Weights of a small GPT-style language model, trained from scratch on English Wikipedia: 1801M tokens.
Each number is 50 + 15 x the weight over its row's rms, rounded and kept within 0 to 99. Layers, rows and columns count from 0. The size before them is the row's rms in percent of the matrix's.

# layer 5 MLP down (transposed), 1024x512, rms 0.0687, rows 508-535, columns 128-255
130:56 54 39 33 44 41 54 53 52 39 58 46 51 56 69 56 59 70 35 56 30 52 36 32 56 43 56 59 68 60 77 57 51 36 53 40 56 38 59 32 32 47 34 42 43 37 39 56 59 39 39 57 41 41 57 69 57 40 46 37 54 31 19 71 62 47 70 48 68 46 61 68 44 73 60 57 26 54 30 36 61 31 27 57 58 38 59 38 46 56 59 62 37 45 55 49 52 53 52 44 34 43 47 33 49 35 64 50 64 51 47 50 62 54 38 55 30 43 33 65 42 51 50 28 63 58 92 27
098:44 89 47 46 47 63 53 68 55 63 60 79 63 57 53 39 40 58 37 51 26 58 45 50 25 51 43 54 54 51 80 51 58 65 22 76 47 60 42 62 68 33 49 45 47 31 68 39 43 31 60 49 44 74 28 54 45 39 49 40 34 64 35 48 62 57 54 24 50 60 46 53 28 60 44 89 54 81 51 38 47 65 62 48 47 54 41 66 64 33 38 61 69 67 08 62 70 64 48 61 52 52 62 35 59 62 45 56 44 50 41 32 49 52 37 44 30 62 51 57 37 38 47 56 45 72 68 32
097:78 64 38 44 70 36 58 42 53 56 58 36 31 50 46 22 69 61 57 45 39 38 77 63 59 76 41 53 62 40 53 47 35 41 56 78 77 44 47 48 38 59 39 56 17 20 59 53 40 74 01 61 54 45 40 21 37 50 57 30 57 53 52 47 72 47 55 67 72 38 34 20 50 43 54 46 48 27 46 64 25 53 78 24 50 30 16 41 18 45 69 42 54 59 53 59 60 58 56 73 45 43 52 42 68 64 50 49 26 63 58 43 35 59 47 11 30 47 51 59 72 53 56 51 58 54 37 78
086:57 52 48 50 48 40 39 69 41 31 71 60 45 41 51 31 69 78 29 71 62 63 40 73 44 43 62 91 59 50 20 58 61 66 36 68 28 35 66 57 39 46 51 59 52 50 34 77 46 57 57 37 38 53 39 48 65 44 56 36 41 53 47 46 31 56 66 52 69 59 83 55 81 25 38 70 81 62 54 48 54 48 37 41 40 35 32 67 59 47 56 64 25 42 64 49 47 74 52 40 33 61 50 47 61 55 64 67 66 64 62 43 35 72 59 29 51 52 14 52 35 47 20 42 47 77 45 25
093:38 78 38 67 54 45 39 69 69 44 64 41 71 15 35 68 64 69 76 61 66 34 59 75 54 30 42 51 38 41 40 52 30 43 57 74 52 47 39 55 35 99 62 36 34 39 80 53 54 51 52 46 26 66 42 46 62 48 50 43 40 58 57 49 57 35 66 52 56 62 38 19 55 68 44 65 39 40 64 55 46 58 36 53 48 31 52 43 80 59 34 63 69 41 64 55 27 40 38 58 27 62 23 76 40 53 59 47 52 67 27 37 42 67 50 47 36 51 73 24 53 41 46 53 58 56 47 74
092:43 72 25 34 48 60 39 52 46 41 78 39 41 44 56 72 37 50 51 56 54 73 74 55 59 27 26 46 67 67 43 52 66 50 51 75 65 51 66 45 51 52 58 23 49 47 64 48 35 40 55 47 69 66 66 45 77 60 42 55 32 53 14 64 49 43 30 83 59 48 78 57 55 24 57 52 44 65 67 44 46 60 63 33 73 57 41 42 66 39 48 54 41 54 31 61 33 48 43 73 40 47 51 62 65 38 67 37 49 26 57 74 38 69 47 42 42 68 63 62 48 35 54 28 60 66 70 55
099:62 37 33 77 55 54 26 49 42 59 63 63 43 47 51 52 68 35 76 20 79 43 59 46 50 46 39 61 33 57 44 45 64 56 58 38 46 54 63 53 24 35 62 31 63 47 46 62 57 61 65 48 70 40 52 27 72 72 68 32 74 47 68 26 44 24 66 63 54 45 64 79 63 33 55 59 31 47 99 32 66 55 53 43 66 49 45 72 57 57 65 45 31 33 33 68 49 40 69 19 32 36 49 55 63 57 50 71 34 35 49 43 44 39 47 28 54 35 34 55 72 63 41 54 45 35 48 41
104:57 48 33 56 41 41 64 75 54 65 65 50 73 37 41 41 49 47 48 65 32 55 42 33 57 41 57 56 50 58 35 64 24 45 50 45 61 58 42 49 38 30 38 27 60 52 54 60 69 67 33 26 29 53 46 73 37 35 54 60 53 39 50 57 64 53 34 63 66 49 62 62 50 81 43 45 46 55 16 54 52 43 26 36 58 45 45 26 57 74 64 38 44 70 66 34 25 53 41 47 37 55 66 67 70 59 56 32 50 34 61 49 44 45 50 55 60 71 59 49 38 59 51 43 55 62 73 41
107:59 57 26 58 44 39 42 53 50 61 37 39 69 53 45 27 58 70 70 52 51 43 39 42 62 65 91 47 44 62 55 18 63 48 68 50 37 52 64 41 40 60 49 59 34 32 58 52 39 57 47 66 86 58 42 39 31 48 81 24 45 58 46 45 41 58 50 51 45 52 39 32 40 52 37 40 38 80 28 77 68 57 52 30 54 70 49 55 84 54 76 36 55 68 27 20 37 38 24 84 49 16 59 55 36 41 43 14 36 51 41 32 62 73 61 49 32 45 59 66 59 10 51 91 55 54 38 49
103:50 41 66 59 33 51 39 59 70 06 44 62 28 68 77 38 58 40 21 45 41 54 32 39 54 50 76 37 46 38 44 47 47 44 08 34 28 53 43 34 41 84 53 48 52 75 54 42 43 39 46 50 43 49 73 39 49 67 49 19 67 45 87 41 61 40 53 38 58 52 46 78 43 21 83 35 44 65 35 08 68 36 34 39 58 34 73 72 41 45 59 51 48 43 21 58 56 41 61 71 49 56 71 41 74 48 50 56 82 55 38 39 43 79 65 30 41 49 42 43 55 40 58 33 39 55 55 32
094:52 20 63 49 42 72 39 66 70 67 64 67 59 66 46 55 66 25 36 48 16 57 40 41 68 73 45 63 60 30 50 56 44 58 38 39 76 45 76 78 57 56 70 68 81 55 45 44 43 65 56 30 62 59 72 53 57 77 41 44 40 70 69 66 50 60 59 45 15 23 87 46 46 70 68 50 52 28 39 63 32 72 38 42 59 51 28 40 49 46 46 73 64 44 51 42 63 22 47 39 49 64 43 28 23 32 65 29 42 61 47 46 53 25 46 60 72 49 53 51 49 49 34 48 29 50 70 53
090:53 39 74 41 61 34 75 60 80 08 59 36 81 37 64 59 28 49 48 48 58 65 38 45 40 54 54 53 38 25 40 52 19 34 41 45 57 28 59 38 78 33 56 51 63 55 81 20 35 48 40 62 50 42 56 68 52 47 71 58 58 42 62 33 50 47 41 53 53 63 67 44 34 55 62 47 46 55 52 20 34 40 74 27 47 52 47 47 61 30 68 56 76 54 49 68 41 57 69 59 59 50 63 52 53 40 95 45 63 38 43 48 44 43 36 48 66 77 61 45 42 48 77 14 62 56 51 63
093:54 30 37 60 40 56 46 58 30 47 61 24 40 69 43 70 49 73 42 79 43 37 34 38 72 35 62 54 56 42 72 56 34 38 62 83 51 31 46 38 43 90 70 23 47 53 52 48 24 56 43 56 51 68 39 27 44 52 65 57 75 64 60 43 46 56 44 34 42 51 35 41 55 36 29 34 41 71 57 43 61 79 57 59 60 63 69 81 65 64 69 48 49 58 14 63 64 29 51 48 44 18 55 39 41 75 62 63 18 16 57 55 49 61 50 41 50 54 73 49 42 80 50 60 35 49 33 33
091:27 52 71 52 47 60 57 60 55 71 52 31 53 60 52 69 30 43 28 40 72 33 23 54 56 48 44 51 43 45 48 28 59 53 21 54 59 34 51 64 60 29 30 51 72 28 37 42 71 38 52 61 36 60 34 45 25 52 56 54 68 60 68 00 55 39 61 54 34 42 62 38 65 42 62 38 40 44 81 47 54 78 35 16 64 27 92 41 49 46 79 51 58 57 18 62 99 44 47 77 37 09 19 40 96 43 60 40 40 56 67 56 37 47 50 37 50 50 64 40 45 43 43 34 34 47 59 50
090:29 75 62 48 53 34 31 74 51 57 49 64 22 54 47 58 56 32 76 28 40 33 37 78 55 47 53 43 49 53 26 45 42 40 37 56 24 47 48 50 52 57 77 45 38 66 65 55 43 40 54 33 41 76 58 59 76 42 08 49 35 65 26 34 50 36 25 55 63 98 44 61 33 38 19 46 56 59 43 68 34 34 49 75 52 53 37 80 55 39 56 59 55 57 49 80 58 39 52 65 48 68 77 48 40 60 26 38 51 48 53 53 61 33 60 48 62 45 53 36 20 49 50 44 38 54 62 36
096:22 45 95 47 34 37 63 53 39 50 35 58 40 42 20 50 61 52 56 59 38 13 43 58 66 53 56 50 61 43 58 64 33 33 36 55 42 49 58 49 59 42 72 66 69 36 33 23 31 54 53 74 43 45 78 25 47 61 49 48 32 51 68 33 55 33 18 48 70 51 64 40 40 84 51 32 83 37 26 51 54 67 54 40 30 18 36 49 38 39 53 43 53 44 31 48 50 61 30 51 35 30 54 56 49 72 38 65 64 49 46 38 58 65 80 40 46 45 72 50 39 64 64 52 72 57 54 41
105:53 44 32 38 49 66 40 66 62 59 62 40 54 64 60 39 58 41 51 60 43 55 36 50 38 69 42 58 56 38 38 82 31 41 46 35 45 71 55 67 69 80 60 55 53 49 42 53 82 46 92 46 46 82 35 53 66 53 53 75 42 52 52 54 45 63 59 41 53 48 53 41 42 38 72 42 58 25 55 44 78 67 51 66 30 61 45 39 57 55 62 42 74 34 14 46 39 58 44 49 45 53 51 51 58 70 13 53 54 63 58 62 47 51 52 54 61 73 72 54 51 52 58 67 75 38 69 34
097:58 48 70 28 49 67 64 89 22 50 54 58 46 63 76 43 61 64 55 57 32 57 26 46 51 81 36 79 35 65 48 65 59 63 45 47 41 46 58 38 57 52 54 32 49 43 78 47 79 40 32 50 72 38 44 67 54 65 71 38 57 49 56 42 56 51 43 59 64 23 46 42 63 25 51 64 45 66 41 51 67 62 74 10 39 47 48 62 44 35 43 39 71 49 54 54 70 69 61 54 30 45 39 50 60 44 54 57 71 53 50 51 49 33 45 34 46 40 64 60 57 38 30 38 54 24 72 44
097:68 54 48 49 54 52 42 51 26 71 54 30 63 49 75 64 20 28 53 43 39 49 44 61 45 55 53 71 44 33 49 55 41 58 66 66 30 63 30 56 50 54 41 37 65 60 36 32 51 54 55 70 04 58 66 48 74 50 58 43 45 50 50 54 79 79 63 43 31 69 53 91 21 68 64 72 45 47 65 47 52 48 59 58 28 28 39 46 74 48 37 45 41 76 47 58 41 44 50 40 14 63 72 47 49 17 24 43 64 60 43 48 58 37 39 64 66 48 42 42 60 22 66 81 70 33 79 29
121:35 39 23 30 60 68 33 14 29 42 52 70 57 42 48 17 34 51 90 52 66 48 43 56 39 70 23 49 39 28 54 36 57 93 63 41 35 51 53 46 65 64 83 59 56 51 52 62 42 34 62 27 14 37 53 77 79 45 56 52 46 73 41 53 47 33 54 56 42 31 57 56 49 28 43 60 47 51 69 50 47 41 60 35 28 51 66 45 50 34 46 51 63 58 65 56 35 53 61 56 57 45 41 67 54 67 63 38 40 24 57 52 46 49 38 46 35 53 70 66 48 51 48 64 46 66 12 60
098:33 36 74 67 20 28 68 27 40 41 78 71 16 53 10 56 54 48 59 44 53 52 54 36 40 41 29 43 65 60 59 50 31 22 55 38 58 36 44 26 40 25 42 37 33 63 53 45 61 58 45 39 35 52 34 39 43 54 39 48 69 68 38 87 56 40 24 39 66 90 40 59 37 65 48 54 52 68 31 19 65 50 38 20 44 53 39 76 68 75 16 53 32 71 63 39 58 46 47 53 61 54 54 44 54 62 25 49 65 62 36 52 43 53 65 68 54 50 65 47 46 54 48 26 79 71 48 23
096:53 42 59 37 56 45 53 41 60 33 40 37 66 35 60 70 29 46 62 64 58 49 48 41 47 50 54 69 76 68 48 34 51 31 20 95 56 64 28 59 36 23 49 51 37 60 26 33 36 68 30 55 22 52 42 66 67 64 25 51 77 51 66 77 41 35 55 51 70 55 64 37 60 46 45 49 65 24 44 71 38 62 62 40 55 47 27 41 40 29 36 46 36 63 50 54 83 44 37 29 37 46 69 55 50 50 48 63 42 46 45 47 74 32 66 49 35 63 51 10 54 40 13 17 46 59 68 55
109:66 49 44 54 36 38 39 42 34 67 58 47 68 69 50 93 28 53 73 59 65 72 44 72 53 41 55 45 63 36 13 33 55 67 47 46 68 45 54 61 62 33 34 44 50 46 15 60 53 62 55 73 42 39 34 47 28 52 70 60 53 53 72 65 41 39 42 44 46 55 35 45 46 49 73 61 11 42 17 58 70 45 45 24 65 40 66 50 32 53 49 29 51 62 37 32 37 37 47 62 59 51 50 42 34 40 42 64 51 64 60 55 47 29 48 59 59 75 39 53 68 57 39 64 35 67 34 33
099:44 68 63 68 67 40 64 40 41 75 53 47 47 53 44 50 64 33 40 48 77 32 49 43 60 67 53 62 43 72 46 32 49 46 63 52 60 73 84 29 37 57 52 26 35 51 44 66 61 66 39 60 45 46 54 31 48 55 45 45 64 41 65 63 65 38 45 73 29 43 81 57 72 61 21 49 45 34 56 70 29 49 44 20 55 47 81 55 43 53 37 51 46 19 72 49 49 42 24 39 56 35 43 49 35 36 33 28 68 63 71 14 66 73 59 47 39 38 25 43 68 29 67 49 36 39 40 58
096:63 64 43 55 20 54 24 62 52 88 32 53 50 41 48 48 63 63 61 55 66 41 67 14 61 70 56 45 21 55 58 42 80 53 66 34 46 82 48 80 48 73 41 49 63 36 36 42 26 32 41 64 53 32 62 40 27 79 60 51 57 37 75 45 73 75 50 24 68 32 43 74 60 40 62 28 56 38 37 42 41 69 54 35 55 65 57 30 85 60 40 32 45 59 34 50 69 48 49 31 66 32 63 56 25 36 61 65 47 61 42 21 53 61 47 63 56 22 38 51 58 35 37 42 52 43 43 38
095:29 51 58 39 44 33 52 50 59 35 44 33 56 60 38 48 70 33 65 57 64 52 47 62 34 70 50 35 32 51 73 44 39 83 41 27 40 64 48 53 80 47 48 81 39 46 66 41 37 70 57 54 11 34 60 46 51 51 54 44 44 50 41 61 62 45 37 51 70 44 23 65 32 63 77 47 61 58 20 31 74 73 23 41 40 29 41 35 57 42 60 42 58 65 49 29 77 54 42 35 46 57 48 38 83 48 37 60 48 50 93 62 49 46 37 48 65 39 30 38 69 50 56 44 58 45 99 58
090:47 59 48 51 75 62 23 28 54 08 50 41 78 57 73 54 39 49 61 76 62 29 70 40 59 68 74 73 26 50 41 41 55 60 40 62 65 57 42 48 67 77 77 36 54 25 75 52 26 24 81 55 38 78 38 84 53 38 67 38 43 45 47 37 60 49 55 55 56 37 37 47 52 60 40 56 23 28 57 38 67 60 53 65 58 55 62 60 89 48 65 53 62 59 43 50 43 40 44 60 52 38 45 64 36 44 56 36 54 53 31 49 52 27 65 36 29 61 63 60 33 65 44 74 18 84 47 43
106:52 52 36 70 47 60 46 73 50 43 49 57 54 54 60 35 54 49 41 57 46 61 44 53 48 72 44 68 33 31 41 29 56 56 34 46 39 24 53 74 73 61 37 27 68 78 51 54 59 47 53 56 71 59 30 34 54 21 45 72 42 50 62 58 53 48 49 40 60 55 57 40 40 37 50 44 47 16 34 31 45 72 29 61 15 69 37 60 57 62 44 61 52 60 42 61 72 50 23 57 56 69 53 27 53 73 32 30 28 54 65 41 27 61 62 35 71 24 42 47 48 44 70 39 51 30 26 48
# layer 5 MLP up, 1024x512, rms 0.13, rows 509-535, columns 128-255
102:63 56 29 37 34 44 70 56 37 51 55 37 45 28 31 55 70 50 59 65 42 50 42 39 58 47 44 49 40 62 61 41 53 56 59 62 57 40 48 71 73 41 59 51 67 61 59 37 36 67 52 29 43 53 40 83 35 55 33 47 60 46 50 34 59 55 83 36 59 44 48 35 45 39 50 28 64 35 27 48 30 80 43 40 49 61 51 55 64 30 56 42 48 54 54 89 52 59 33 69 47 43 65 38 60 48 29 51 46 54 84 48 22 39 40 56 49 66 31 69 74 51 57 37 38 54 36 49
096:55 49 62 49 30 48 51 53 43 62 51 72 53 63 77 45 42 57 28 69 35 43 48 61 35 40 79 47 71 42 38 57 42 54 47 30 60 53 48 80 53 64 45 49 54 26 48 44 31 20 50 56 51 38 76 79 59 56 26 41 18 61 60 77 53 40 48 24 78 18 28 49 61 58 46 53 35 64 63 62 18 33 53 58 43 66 77 49 56 60 50 45 32 31 25 36 55 83 67 49 38 52 27 34 34 45 29 39 50 54 63 54 75 53 77 66 60 75 55 28 76 44 63 54 55 39 31 44
091:65 60 87 50 43 56 57 45 77 32 49 40 26 50 65 70 43 47 47 50 43 58 45 22 45 59 27 40 54 56 72 49 50 41 68 31 66 55 41 62 58 58 23 62 42 73 42 28 57 39 35 54 73 60 54 63 24 57 65 59 58 51 55 55 41 36 61 42 30 33 38 21 32 61 57 15 24 45 57 39 73 42 46 70 38 61 67 44 48 45 58 29 77 54 35 77 54 36 78 52 36 40 32 50 48 83 31 46 30 34 46 79 59 38 43 52 56 47 64 18 68 31 61 20 55 41 80 56
099:60 04 73 34 49 62 54 43 33 44 58 52 48 82 51 51 56 69 32 19 52 61 28 35 68 50 84 61 47 56 34 50 52 59 50 33 53 30 54 82 74 40 50 65 52 33 32 51 40 33 70 39 72 60 52 51 51 41 64 49 74 34 70 62 46 71 52 46 50 61 57 57 60 60 31 43 60 47 59 80 53 51 57 34 43 87 50 67 44 34 39 50 64 25 71 59 80 27 50 68 87 68 54 14 28 41 55 63 43 54 65 46 67 53 58 51 48 32 49 51 48 41 42 52 27 51 38 28
095:42 39 65 43 37 36 68 62 39 57 25 56 68 36 25 30 57 59 86 44 63 65 59 25 60 98 69 59 40 26 45 39 63 52 56 48 29 54 52 51 33 38 56 73 65 49 30 94 64 40 62 56 54 24 72 56 38 38 52 47 66 36 56 26 55 77 63 37 39 54 21 49 55 57 46 53 64 35 48 53 46 46 52 55 32 61 38 41 46 39 53 35 65 58 64 54 62 42 64 43 37 38 41 51 73 66 40 66 36 64 88 31 72 59 29 67 41 71 29 34 42 42 43 43 34 37 33 54
096:53 59 77 65 49 60 53 42 79 75 38 61 23 39 65 52 52 59 57 51 29 34 50 19 68 43 28 77 52 71 87 57 30 63 66 49 54 33 74 45 45 56 55 52 65 31 58 45 69 26 37 30 37 56 37 55 56 86 52 36 50 50 47 63 40 56 37 45 40 37 85 73 54 36 53 51 52 31 63 71 47 23 54 47 67 21 58 68 84 66 29 46 35 53 40 65 63 43 30 54 15 17 52 73 23 36 50 47 86 58 41 65 61 51 34 21 46 46 41 30 31 42 45 49 51 51 66 23
105:52 50 47 33 60 31 40 11 21 49 80 53 89 61 54 47 40 20 32 19 53 65 63 60 63 57 79 45 47 75 60 59 61 43 50 39 45 71 70 34 42 47 56 52 57 35 26 92 64 61 49 60 38 63 51 52 14 56 70 64 23 30 51 53 34 32 45 40 60 47 84 66 70 62 35 59 70 60 49 55 61 54 43 41 45 45 44 22 31 51 65 86 51 37 42 73 38 51 46 51 36 57 66 57 50 42 12 43 43 43 43 40 48 68 47 53 41 53 59 43 38 46 29 61 40 28 42 72
104:47 38 47 51 40 54 46 52 62 50 63 55 41 58 35 46 18 30 72 54 31 51 19 29 22 45 74 29 27 46 45 52 16 59 47 39 30 52 56 60 35 40 41 71 30 63 62 41 18 40 39 40 48 38 45 71 19 65 64 36 25 73 61 79 40 51 34 68 62 61 71 54 58 37 20 65 37 78 39 56 49 40 72 36 64 60 45 54 80 37 23 47 55 27 69 69 54 52 56 60 49 52 58 62 61 56 60 60 50 19 40 52 41 28 38 50 45 44 45 47 58 31 40 69 58 55 27 53
096:61 62 64 42 66 41 49 65 47 94 50 33 60 68 50 70 17 42 59 45 77 41 57 73 17 39 20 39 52 49 44 42 55 78 75 21 45 44 57 33 33 57 40 41 71 50 28 46 32 45 67 18 82 41 81 62 35 06 47 44 49 68 43 39 44 67 41 94 05 58 68 55 51 58 34 40 45 57 82 61 24 44 42 33 67 53 21 52 53 35 43 78 53 64 58 68 52 48 41 56 47 65 33 49 42 41 49 49 37 61 63 42 63 34 65 64 49 59 75 57 52 80 46 65 43 54 47 57
102:72 47 73 51 64 72 59 72 45 99 39 49 49 46 55 40 25 54 48 37 60 53 58 38 55 89 64 42 37 66 57 45 32 46 37 37 30 65 32 72 50 44 68 41 57 45 32 52 29 48 60 52 74 57 66 59 46 44 40 69 48 32 43 40 52 54 61 40 67 24 59 72 25 59 26 76 45 64 54 62 52 70 48 46 48 48 64 38 62 56 59 52 54 12 44 75 50 47 11 55 49 31 49 68 39 55 18 65 81 64 45 49 23 89 66 57 64 26 28 81 56 64 35 51 39 37 63 46
098:45 28 53 59 58 63 49 26 43 44 21 48 44 61 56 29 49 39 40 79 80 36 50 42 44 31 49 69 59 61 37 43 74 70 32 68 83 59 39 32 37 46 57 40 51 56 32 54 64 36 52 38 56 62 28 61 50 54 41 65 25 65 26 31 40 32 42 57 36 80 44 42 42 44 31 50 33 50 49 67 52 62 39 84 20 50 64 57 33 53 31 54 19 38 38 38 48 29 60 47 37 62 69 57 60 51 38 49 38 23 36 77 48 55 40 60 64 59 24 23 40 59 62 74 53 67 52 38
095:36 50 27 62 60 47 20 55 57 81 60 50 47 50 53 37 66 22 72 28 53 30 74 67 41 57 64 30 63 66 61 75 71 67 62 48 78 41 38 59 45 69 70 63 46 69 62 81 57 70 32 47 49 21 70 83 92 64 41 55 48 36 30 28 69 56 39 37 50 22 51 43 53 56 54 57 57 40 49 66 50 49 68 42 53 42 46 49 62 52 63 63 30 42 31 50 74 59 47 53 62 63 77 38 67 31 67 28 59 58 41 29 56 37 36 58 18 57 44 23 21 44 57 49 65 54 26 26
096:77 70 22 41 77 51 61 60 47 44 10 49 60 28 59 31 54 39 65 48 46 67 57 38 49 54 61 22 45 30 56 47 41 45 45 74 52 55 73 81 27 38 65 77 41 59 49 73 56 75 53 52 29 45 44 51 83 45 64 54 17 35 38 37 38 63 21 53 29 50 83 72 52 52 41 70 38 51 50 80 38 37 76 57 42 54 54 36 49 53 35 35 35 53 75 37 29 61 20 43 37 35 79 72 26 61 45 55 74 24 37 68 63 56 55 67 24 79 41 55 45 65 79 61 62 57 58 44
098:62 39 52 58 55 39 43 23 61 48 46 58 67 57 63 34 62 60 60 75 61 53 19 42 37 62 43 48 63 66 58 55 51 33 72 69 47 56 48 36 39 38 76 49 65 35 42 51 29 59 44 94 54 52 76 72 43 60 81 54 43 32 64 43 57 51 46 77 62 43 46 55 54 80 50 55 44 53 31 57 55 65 48 18 51 46 34 15 57 13 64 53 36 50 49 34 47 76 54 57 61 40 57 69 43 64 64 29 39 29 65 56 65 30 18 56 55 60 59 18 39 52 38 49 80 50 42 50
101:33 53 31 56 79 52 76 41 53 61 54 51 38 27 65 31 54 56 14 57 59 67 52 39 29 20 43 66 22 73 59 54 57 55 33 45 58 63 25 55 40 57 32 55 54 42 61 44 65 47 28 13 56 71 42 49 68 17 44 58 59 46 56 73 49 51 34 35 22 37 55 57 41 40 57 59 34 56 50 39 49 56 46 26 71 51 36 45 47 54 60 33 60 55 69 54 63 30 71 49 79 55 65 23 55 52 59 21 47 50 79 63 41 77 43 45 45 31 37 50 37 72 67 33 22 48 47 42
105:36 40 47 44 52 82 39 67 82 35 77 72 17 42 21 24 53 41 23 61 62 34 57 59 43 30 64 56 50 59 71 52 53 33 54 35 53 72 23 23 21 68 45 60 51 45 53 88 46 66 26 54 21 35 52 34 47 46 38 15 36 40 21 61 30 54 33 34 49 36 25 78 36 40 52 44 60 22 46 51 54 42 66 47 65 23 40 71 41 69 51 24 78 63 67 65 42 68 60 51 55 65 39 41 45 51 61 20 42 53 58 74 40 43 47 75 71 39 49 35 55 60 42 47 24 83 32 66
100:38 39 69 14 35 56 47 37 47 40 51 69 57 44 37 65 75 36 36 34 44 64 58 40 58 62 83 52 62 62 45 37 45 61 53 59 60 22 64 40 48 40 61 45 77 68 48 47 34 29 66 67 70 51 40 38 52 27 33 68 58 51 53 45 37 37 62 36 45 67 53 53 40 59 53 49 38 67 49 36 27 50 55 46 34 46 77 54 58 36 42 38 58 79 63 50 85 44 37 49 33 57 42 52 57 54 73 54 48 56 43 38 60 58 45 63 63 77 55 50 23 56 20 41 69 79 43 56
102:48 50 59 50 41 34 44 57 53 24 57 51 35 70 53 54 53 76 35 61 51 45 49 52 55 59 52 30 09 50 42 34 58 36 32 32 66 36 43 70 67 78 66 66 37 58 50 65 41 37 63 42 64 65 26 36 55 67 71 57 55 46 82 46 28 49 40 47 35 59 46 24 36 29 34 30 47 70 49 08 79 58 49 57 69 46 58 32 18 50 58 49 60 63 38 44 64 58 41 36 69 43 33 71 60 49 64 41 37 23 13 56 53 61 52 53 43 50 53 47 43 67 42 00 36 61 56 42
111:48 45 33 43 53 47 15 42 42 31 43 75 62 54 65 54 77 57 53 52 40 63 77 57 81 85 64 55 40 57 31 43 43 62 58 46 39 33 54 49 75 68 54 66 44 36 51 59 37 53 62 42 52 79 53 63 92 75 75 61 42 55 37 49 66 19 48 42 48 39 62 64 64 51 62 45 32 64 50 55 31 67 48 51 60 58 52 35 57 61 71 33 78 50 80 52 72 63 65 24 55 32 44 51 48 50 72 28 57 64 42 57 50 67 30 56 67 33 50 64 30 34 43 67 43 75 52 44
095:61 50 67 40 55 34 56 73 49 46 46 73 34 48 41 54 49 44 67 58 46 67 65 44 31 48 44 38 42 33 57 17 42 34 58 67 49 46 39 64 68 60 54 55 66 44 75 30 56 31 44 43 77 51 86 33 39 36 50 43 45 36 55 29 52 61 48 62 41 35 72 66 84 44 87 58 40 68 42 20 60 42 60 57 63 48 36 45 62 45 89 55 32 51 39 42 55 62 40 15 39 42 43 58 70 45 88 70 63 37 35 63 72 63 42 71 74 34 57 65 41 42 57 53 48 55 51 54
101:25 37 70 47 34 77 54 48 20 48 60 67 66 35 55 56 35 43 47 49 76 50 18 56 69 54 51 39 60 06 39 49 39 37 72 39 48 41 37 53 67 87 70 37 48 70 79 75 52 46 66 45 57 53 43 34 56 55 64 65 76 48 27 57 65 49 76 55 39 72 61 39 59 48 25 63 52 12 62 69 45 38 65 78 52 48 56 52 40 36 82 49 52 07 34 40 43 64 57 65 24 62 29 56 59 40 40 50 59 24 63 36 49 61 58 53 70 46 66 61 54 52 48 51 38 40 30 56
104:67 36 53 67 10 57 44 49 39 47 33 37 25 26 55 54 54 60 42 39 25 56 68 50 32 60 50 35 61 57 55 45 50 35 56 65 61 40 42 62 16 36 50 26 46 41 46 40 55 48 64 30 49 73 12 73 58 67 81 20 57 57 46 72 63 20 52 31 59 68 47 72 53 64 68 34 50 46 60 54 46 55 45 61 66 55 82 51 33 51 51 59 64 61 47 40 44 62 45 35 44 46 46 38 65 80 47 32 54 60 10 69 42 39 55 44 54 44 43 64 44 77 48 60 60 37 60 55
097:49 48 41 31 65 67 37 21 46 48 57 40 47 18 40 75 48 55 76 57 39 65 76 41 67 56 43 15 63 50 53 43 54 75 59 60 49 50 68 66 59 41 22 73 45 50 56 62 53 39 79 30 41 64 41 57 50 52 73 54 49 67 66 55 44 27 43 64 66 48 35 57 60 51 54 54 51 55 58 68 52 44 88 50 38 49 31 28 45 63 48 52 41 53 53 64 35 60 64 30 50 63 46 57 33 52 59 54 20 48 06 77 66 45 65 49 57 64 49 63 54 71 34 47 50 46 58 42
096:47 41 52 62 28 62 43 44 55 29 91 58 53 55 49 49 58 70 52 38 32 35 50 27 53 36 33 46 40 41 55 26 58 59 51 44 56 29 45 71 60 26 48 74 68 55 49 74 56 39 19 43 78 72 44 53 64 38 44 40 52 48 46 34 84 54 39 45 67 45 43 43 49 54 51 62 33 49 57 52 47 49 21 51 55 56 52 61 71 24 25 69 69 78 37 79 51 40 43 36 82 64 43 52 60 52 41 38 51 35 34 73 49 58 31 80 54 53 46 49 62 37 48 27 54 45 64 61
091:61 33 28 59 71 49 39 51 26 59 50 56 62 48 71 25 28 30 36 39 52 40 50 26 90 47 52 67 60 41 75 55 50 34 65 79 73 34 54 45 34 53 59 21 40 79 40 57 55 31 51 47 73 45 70 60 28 51 52 50 47 34 51 38 49 51 56 36 19 44 59 37 68 51 44 46 34 61 24 51 53 53 51 61 56 43 72 62 31 46 42 41 59 55 36 68 58 47 55 44 57 63 71 63 45 41 57 36 64 73 13 27 71 61 46 43 39 63 79 76 46 31 49 59 25 47 45 32
099:49 34 50 32 24 39 78 55 52 79 23 76 46 38 43 33 72 50 43 27 47 44 53 36 60 19 42 49 37 62 75 48 40 49 51 57 50 41 63 34 42 42 72 37 47 67 47 76 56 59 26 25 48 12 37 31 48 38 54 39 37 32 37 45 36 62 40 63 44 67 34 51 56 64 61 17 38 61 59 55 43 52 24 55 57 47 47 34 36 37 43 43 39 49 59 64 67 49 59 37 50 54 41 29 39 45 30 48 40 47 60 43 32 48 48 74 80 34 41 44 45 60 51 32 70 38 57 57
098:58 32 50 26 51 37 56 55 30 65 66 58 30 55 32 40 45 53 73 50 63 46 65 49 70 48 57 18 49 45 68 49 37 65 32 47 47 67 54 51 50 39 42 46 34 43 52 74 62 30 68 37 29 75 66 52 45 68 43 57 47 80 54 33 54 41 50 51 57 42 41 66 53 58 48 74 56 57 74 80 23 09 49 44 42 51 44 22 52 73 48 62 32 60 55 46 28 53 57 59 55 49 49 64 29 23 86 41 50 59 29 42 62 46 39 29 50 43 52 51 51 48 15 60 44 68 32 52